{
  "vocab_size": 32053,
  "positions": "learned",
  "init_std_up": 0.0176,
  "lr": 0.00227,
  "beta2": 0.95,
  "lr_head": 0.00708,
  "grad_clip": 1.0,
  "steps": 4953
}
Each number is 128 + 32 x the weight over its row's rms, rounded and kept within 0 to 255. Layers, rows and columns count from 0. The size above them is the row's rms in percent of the matrix's.

# layer 5 MLP up, 2560x640, rms 0.105, rows 864-901, columns 520-559
size [102 102 116 110 105 104  92 104  95  89 133  87  96 103 103 102  93 100 104  99  96 116 114  93  96 103 104  99  97  88  96 107  97  95 110  97  93 104]
[[ 78  80  97 142  80 131 105  89  67 170 119 143 121 145 127 100 118 129 112 185 131 141 122 148 147 132  98  90 131 120 125 165 121 173  85 174 109  91 182  90]
 [115 123 162 114 119 103 107 124 153  87 127 146  85 127 172 110 146 157 131 130  86  97 161 125  95 124  94 123  91  95 112 106  91 141 194 103  87 105  97 112]
 [159 104 105 151 152 186 158 157 105 127 151  65 179 176 148  94 101  53 184  79 135 145  95 134 153 151 112 138 113 163 160 135 114  60 148 184 108 139 119  98]
 [130  83 108 182 140 127 129  98 162 150 105 156 142 110 140 176 136 128 120 169 144 154 116 150  77 147 138 124  80 161 164  85 188 139  75 144 151 185 132 136]
 [120 140 180 131 135 113  41 106 127 157 157  91  50 133 174 112 104 128 139 115 115 113 131  92 120 103 224 144 110 125 120 165 145 105  98 165 159  78 137 139]
 [127 135 114 190 165 106 132  76 127 106 141 162 142 101 178 166 163 104  96 157 138 197 129 114 126 118 131 157 112 111 100  99 141 155  73 152 166 138 125 131]
 [ 91 120 159  63 125 105 140  96 182 127 175 124 112 134 152 107 140  87 153 128 108 115 122 147 100 108 117 159 114 122 101 111  86 111 115 103 166  84 109  92]
 [116 141 137 102 175 124 112 100 103  99 130 104 163  67  98 140 183  96 111 204 116 179  89 115 111 104 180 146 106 100 120  98 171 124 113  93 130 170  74 122]
 [ 96  75 150 116  97 142 131  78  95 144 111 114 131 106 106 155 152 149  89 125  57 135  89 118 115 153  88 181 131  94 103 144 126 125  92 162  72 116 128 140]
 [ 62 150 138 129 114 149 148 134  95  97 198  99 112 124 128 154  59 164 126 148  89 131 127  50 128 112  76 130 164 146 118 167 188 145 135 113 160 100 108 129]
 [110  55  93  78  79 124 128 108  61 143 128 187 114 137  98 160 118  28  84 124 111 134  87 155 100  86 139 102 130 157 128  83 134 125 205 136  99 123 136  94]
 [148  95  70 123 120 142 179 130 162 170 147  99 141 147 155 135 165 199 157 109 108 129 152 108 168 102 101 183  73 113 124 108 132  90 129 152 106 131 180  81]
 [137 140 121  89 118 142 136 161 111 125 108  77  84 167  63 118 136 154 165 125 138 105 162 157 124 158 166  86 150 101  97 110  89 124 123 125 132  72 132 155]
 [ 83 102 129 138 140 155 171 159 142 139 130 167 207  46 136  82 131 149 115  72 129  82 124 147 133  98 125  90 150 105  65  92 137 122 154 112 127 171 139 169]
 [143 111 163 147 101 104  78 134 139 128  79  98 102  76  70 131 168 182 198 141 122 151 130 125  94 146 176 169 119 146 126 109 101 118 188 107 164  73 137  99]
 [ 67 122  93 190 163 150 103 147 111 118 123 134 147 144 133 132  80  99 176 146 131 172 142  82  77 152  86 111  79 146 105 152 176  56 132 138 125 112 126  96]
 [130 149 127 114  80 104 117 153 137 195 154 154 164 132  83 120 139 183 111  97 158  98 215  75 106 157 135 158 130  98 165 125  77 117 191 122 102 128 133 162]
 [126 172  95 129  94 159 134 166 152 136 121 168 134 155 222 116 131  99 138  91 140 170 117 112 132 126  94 131  91 176 139 131 188  99 124 109  55 100 168 141]
 [134 112 164 205 144  99  38  82 128 124 149 132 125 105  56 206 150 152 111  91 171 185 116 154 142 147  91 129 109 141 149  97 105  68 162 108  83  88 144 127]
 [175 109  90 116 175 132 142  84 164 146 138 161 104 105  84 142 104 129 101 174 184 116 113 108 117 110 127 142 114 185  82  93 127 161 174 144  46  94 148 139]
 [185  94 156 165 167  70 120 129 170 150 177 126 184 127  98 140 128 150 109 138  75 124  91 122 126  94 122  93 109 196 132  84 188 162 174 139  86 115 152 157]
 [ 99 147 124 141  79 156  80  86  80 129 147 146 112  95 154 147 149 174 133  72  92  95 133 122 106 136 143 151 132 109 117  98 132 142 124 122 121 191 189 123]
 [ 97  79 117 154 151 112 133  74 204  75  92 147 140 106 138  79 124 165 100 155 165  94 126 163 133 136 128 137 120 126 107  91  61 165 153  96  93 146 100 104]
 [130 111 155 137  72  97 120 113 188  49  52  96 110  97  56 107 154 110 103 150 111 103 110  79 126 125 153 184 134  99 130 144 149 123 140  75 151 147 190 128]
 [ 77 195 140 112 124 215  90  83  94 118 114 121 137 169 202 131 132 118 182 146 113 169 178 130 135 106 107  70  99 163 146 152 150  85 143 132 122 117 150 115]
 [144 143 171 155 159 111 137 119  54 151 161 135 124 144  53 205 130 117 189 134 142 163 112 140 124 169 136 127 146 117 160  97 146  45 119 136 174 146  94 167]
 [116 121 120 124 136 136 114 130  82 181 188 164 102 171  76 174 189 157 167  94 131 101 170 107 116 118 206 126 140 140 143  85 124 138 116 156 157 112 159 140]
 [ 67 101 171 111 125 120 103 116 110  99 176 130 102  62  58 172  91  99 128 106 106 151 128 154 187 125 124 120 134  86 107 109 134 135  67 117 130 114 178 147]
 [104 104 140 146 116 125 134 108  99 181 125 163 129 167 109 124 164 161 145 154 133 115 183 138 135 111  63 151 135 134 170 107 123 129 146 157 161 103 125 129]
 [129 150 141  93 119  88  62 107 120 115 171 118 102 110 146 150  93 129 120 147  86  97 155 117 154 119 149 148 165 167 118 137  98 136 145 112 102  92 101  58]
 [132 143  94 151  67  85 116 105 182 185  83 132 140 139  81 162 122 148 120  79 136 196 114 122 109 137 113 181 149 117 155 123 106  59 111  98  92 141 151 147]
 [ 83 131 128 132 154 116 144 104 142 144 102 149 126 151  97 131 119 192 117 113 152 132 125 117  70 129 136 177  86 108 114 190 122 189 145  83 111 124  87 137]
 [117 164 112 115 217  87 115 145 135 126 124 172 114 148 148 137 188 184  84 105  98 128 124 118  29 104 152 158 138  72 163 130 151  79 153 114  70 125 165  88]
 [164 102 110 146 157 142 125 121 122  90 133 126 165 129 112  94  91 175 131 143 158 126 160  57  52 133 155  94 116 138 119 160 120 129 173 119  77  90  98 158]
 [ 61 123  95 117 156 121 135 139 134 182  93 119 119 132  81 144  67 159 141 111  79 188 146 118 136 164 109 129 102 156 107  82 116 109 114  91 164 128  43 108]
 [135 113 144 101 108  67  96 102 128 165 179 100 135  69 154 130 131 153 104 139 100 121 147  98 115 160 107  77  75 155 179 125 134  59 156 198  93  99 161 155]
 [ 70  81 113 118  99 202 213  75 128 112 142 120 146 138 128 163 157 128 109 146 103 120 149 231  75 154 101 126  95 131  68 152  89  86 133 168 135 121 133  92]
 [107 110 118 152 109  82 143  89 133 160 107 126  83 142  79 130  70 139 133  76 121 128 127 101 132  59 130 136 137 164  89 153 143 149 130  71 173 142 126 124]]
# layer 5 MLP down (transposed), 2560x640, rms 0.101, rows 864-901, columns 520-559
size [102 105 103 111 109 103  92 103  97  84 141  85  88 107 101 101  87  93 100 102  93 118 117  95  93 106 107  97 100  87  97  99  97 101 110  93  97 102]
[[149 157 132 140 165 145 118 145 136 190 146 171 127 199 147 104 155 120 188 110 135 115  53 113 156 136  91 149 162 119 196 135 182 122  90 142 142 165 149  96]
 [ 81 158 147 123  64 168 116 148 123 137 122 129  68 124 152 157 112 130 114 104 115 104 104 141 101 115  89 126 123 163 143  74 169 131 139 116 110 153 138  79]
 [200 134 135 134 121 180 112 145 181 136 167 114  87 122 131 163 120  93 128 117 112  95 165 156 121 172 115 128  84 123 125  61 135 127 166  98 124  90 144  97]
 [122 148 102 118 168 106 168 113 148 169 106 166 153  39 194 177 190 129  95 149 147 186 117 146  97 111 150 137  90  99 138 128 143 163  63 139 158 164  92 135]
 [133 160 127  69 110 100  99 139 132 142 163  79 130 114 172  81 119 150 149 161 132 104 245  85 124 159 114 126 140 121 172 105 125 180 103 153 143 190 142  92]
 [108  96 139 164 122  88 175 121 147 148 205 160 170 142 180 138 132 119 111 126 165  89 152 177 132  82  11 154 169  81 144 120 138 101 107 157 187 121 161 130]
 [ 65  98 138 130 130 124 156 135 129 103 129  84 136 122 125  62 126 159 198 113 131 105 121 125 145  99 145 163 127 138  82 116 187 170 131 135 166 129 133 137]
 [ 87 137 173 114 134 125 113 146 142 119 146 107 139  22 118 102 137 108  73 152  92 165 154 134 143 107 204 158 110  69 158 127 194 129 106 164 189 102  87 112]
 [138 133 109 156  97 189 110 138 162 164 149 144 122  93 137 159  97  92 108 155 166 146 132 106 114 124  75 165 134 142 114 103 109 154 125 104 110 122 123 110]
 [137 136  80 155  91  43 102 128 144  88 197  63 115 177 176 124 123 152 148 136  99 113 116 122 153 184 160 134 149  95 141 140  98 102 135 133  80 158 111 120]
 [142  99 113  82  87 144 153  82  70 145 135 143  88 107  22 122 137 111  80 105 112 108  95 150 174 107 177 186 153 144 169 148  89  72  76 134 127 106  96  94]
 [112 116 110 136  49 110 122 184 162 117 153 104 183 128 118 156 119 102 136 157 128  83 130  87 139 130 129 128 147 125 177 104 124 207 145 174 102 155 172 118]
 [133 161  85  92 121 184 118 153 142  94 142  85  89 138 153 108 157 152  60 118 131 115  99 146 191 148 125 128 133 115  62 150 112 155 115  97 110 157  43  99]
 [154 135 117 148 152 106 108 117  92 122 123 170 173 117 133 133 185 139 139 210 105  97 129 138 113 156  64 206 132 107 128 123 142 176 146 116  76 173 195 136]
 [101 187 163 148 109  96 173 151 167 146 161 147 143 124  55 166  53  99 133 167 182  97 187 144 155 149  92 105  77 136 117 108 226 204 142  74  71 171 171 134]
 [162 114 149 115 128 167 109 161 123 109 139  78 145 173  80 133 158 140 121 139 133 174  88 139 154 109 124 114 117 115 129 166 175 117 130  47 127  58 112 145]
 [134  86 181  94 153 136 129 116 155 102 113 140 106 132  90 131 135 108 163  77 127 127 128 173 127 188 118  55  77 168 124 129 170 120 115 124 163 112  86 130]
 [103  95 147 167 104 129 124 204 167 174 158 139 139 132 127  70 144 155 146  93 178  85 123 139  34 107 104 113 143 118  81 161 118 128 132  78 107 130 155 144]
 [161  89 120 158  54 139 115 122 125 132  86 127  80 119 116  70 100 160 188  62 181 133 127 107  89 118 121 106 200  98 124  89 151  83 136 165 154  88  18 125]
 [147 111 157 114 162 189 118 130 113 132 118 131  84 183 108 156 133 104 115 163  97  84 138 111 112 132 114 125 127 142 133 127 121 129 131 184 184  78 141 126]
 [114 115  69 109 106 117 148 185 155 134 134 159  66 100  61 124 110 122 111 185  93 109 103 114 102 166 164 153  49  97  73 144  95 179 158 136 158 149 141 124]
 [152 182 103 136  87 121 138 144 116 122 119 114 102 113 166 173 142 131 140  75 108 127  68 223  80 167 122  80 130  79 108  81 142 128 124 139 174 104 167 129]
 [107  62 141  92 115  72  76 115 167 113 106 206 135 109  71 119 121 119 145  75 214 113 149  93 165  93 167 177 169 161  85  85 165 162 140 157 125 134 141  92]
 [141 154  63 108 130 124 107  98 127 133 169 149 130 130 122 127 134  77 148  88 171  88 125 137 136 137  33 153 162 148 130 132  88 153 157 141 122 137 191 125]
 [140 101 141 130 106 131 118 133 154 114 112 105 161 147 117 104  83 193 120 122 103 133 116 112 107 156 110 121 153 163 122 140  54 126 139 165 130 111 183 173]
 [128 144 100  88 120  85 106 164 177 149 155 144  85 116 161 104 128 148 101 178 119 130  94 105 125 100 112 191  74 147 118 115 118 155  86 136 141 136 135 106]
 [129 123 134  77 125 127 135 130 110 150 141 112 164 157  68  88 130 157 165 144 157 117  88 112 157  81  99 113 110 114  81  37 168 108  98  67 175 206 159 168]
 [114 157 144 121 150 105 169  89 146 139 126 107  96  81  76 119 122 109 110 152 113 139 138 157 138 115 144 129 145 131 164 174 102  97 121  84  96 153 169  91]
 [133  96 141 150 138 148 135 135 119 132 133   1 111 104 137 133 150 141 123 158  94 150  75 135 170 110  74 150 128 208  84 107 140 117 161 154 111 112  80 106]
 [132  76 107 106 142 127 167  96 140 144 149 134 113 127  85 150 173 119  96 115 147 136 135 163 123 155 111  98  87 129 125 132  95  79  89  96  76  85  62 187]
 [152 107 166 111 133 142  99 152 117 105 174  87 132 134 108 105 167  97  87 140 104 137 104 125  39 136  85 125 167 140 117 106 139 109 168 208 163 173 138 122]
 [119 155 127  81 101 128 133 129 123 156  94  60 156  98  69  92 102 136 167 186 116 114 125 126  68 131  99 171  88  99  75 117 121 158 123 122  89 129 108 124]
 [104 143 129 108 170  97  92  76 174  71 105 127 159 137 115 108 116 183 160  88 162 136 156 153 130  44 182 148 114 139 162  88  78 122  93 177 144  71 149 113]
 [ 88 125 136 155 102 151 137  81 199 118 118  95 162  57 190 178 128 127 151 184 167 130 135  77 119 125 171 154 103 105 142 109  92 131 181 169 182 120 175 110]
 [ 48  99 132 136 114 145 125 167  63 127 153 134 101 136 119  70 175 139 139 141 160 115 199  97 163 179  59 141 122 109 130 118 123 124 104  87 136  93  78 168]
 [218  90  97  64  59  99 102 185 154 128 185 106 107 128 230 138 140 107 116 143 138 116 136 117 197 138 121 153 112 119  86  77 102 111  88 144 128 128 137  76]
 [118 120 113 111 111  76  94 130 128 154 121 151  99 163 164  61  89  87 205 154  95 108 165 176 162 150 170 205 103 141 125 136 143  78  95 107 143  78  93 130]
 [ 79 150 133 161 156  98  78 178 181 181 159 114 104 132  58 136 134 119 169 126 172  61  91 129 132 130  43 156 121 144 118  87 147 174 105 164 147 115 121 106]]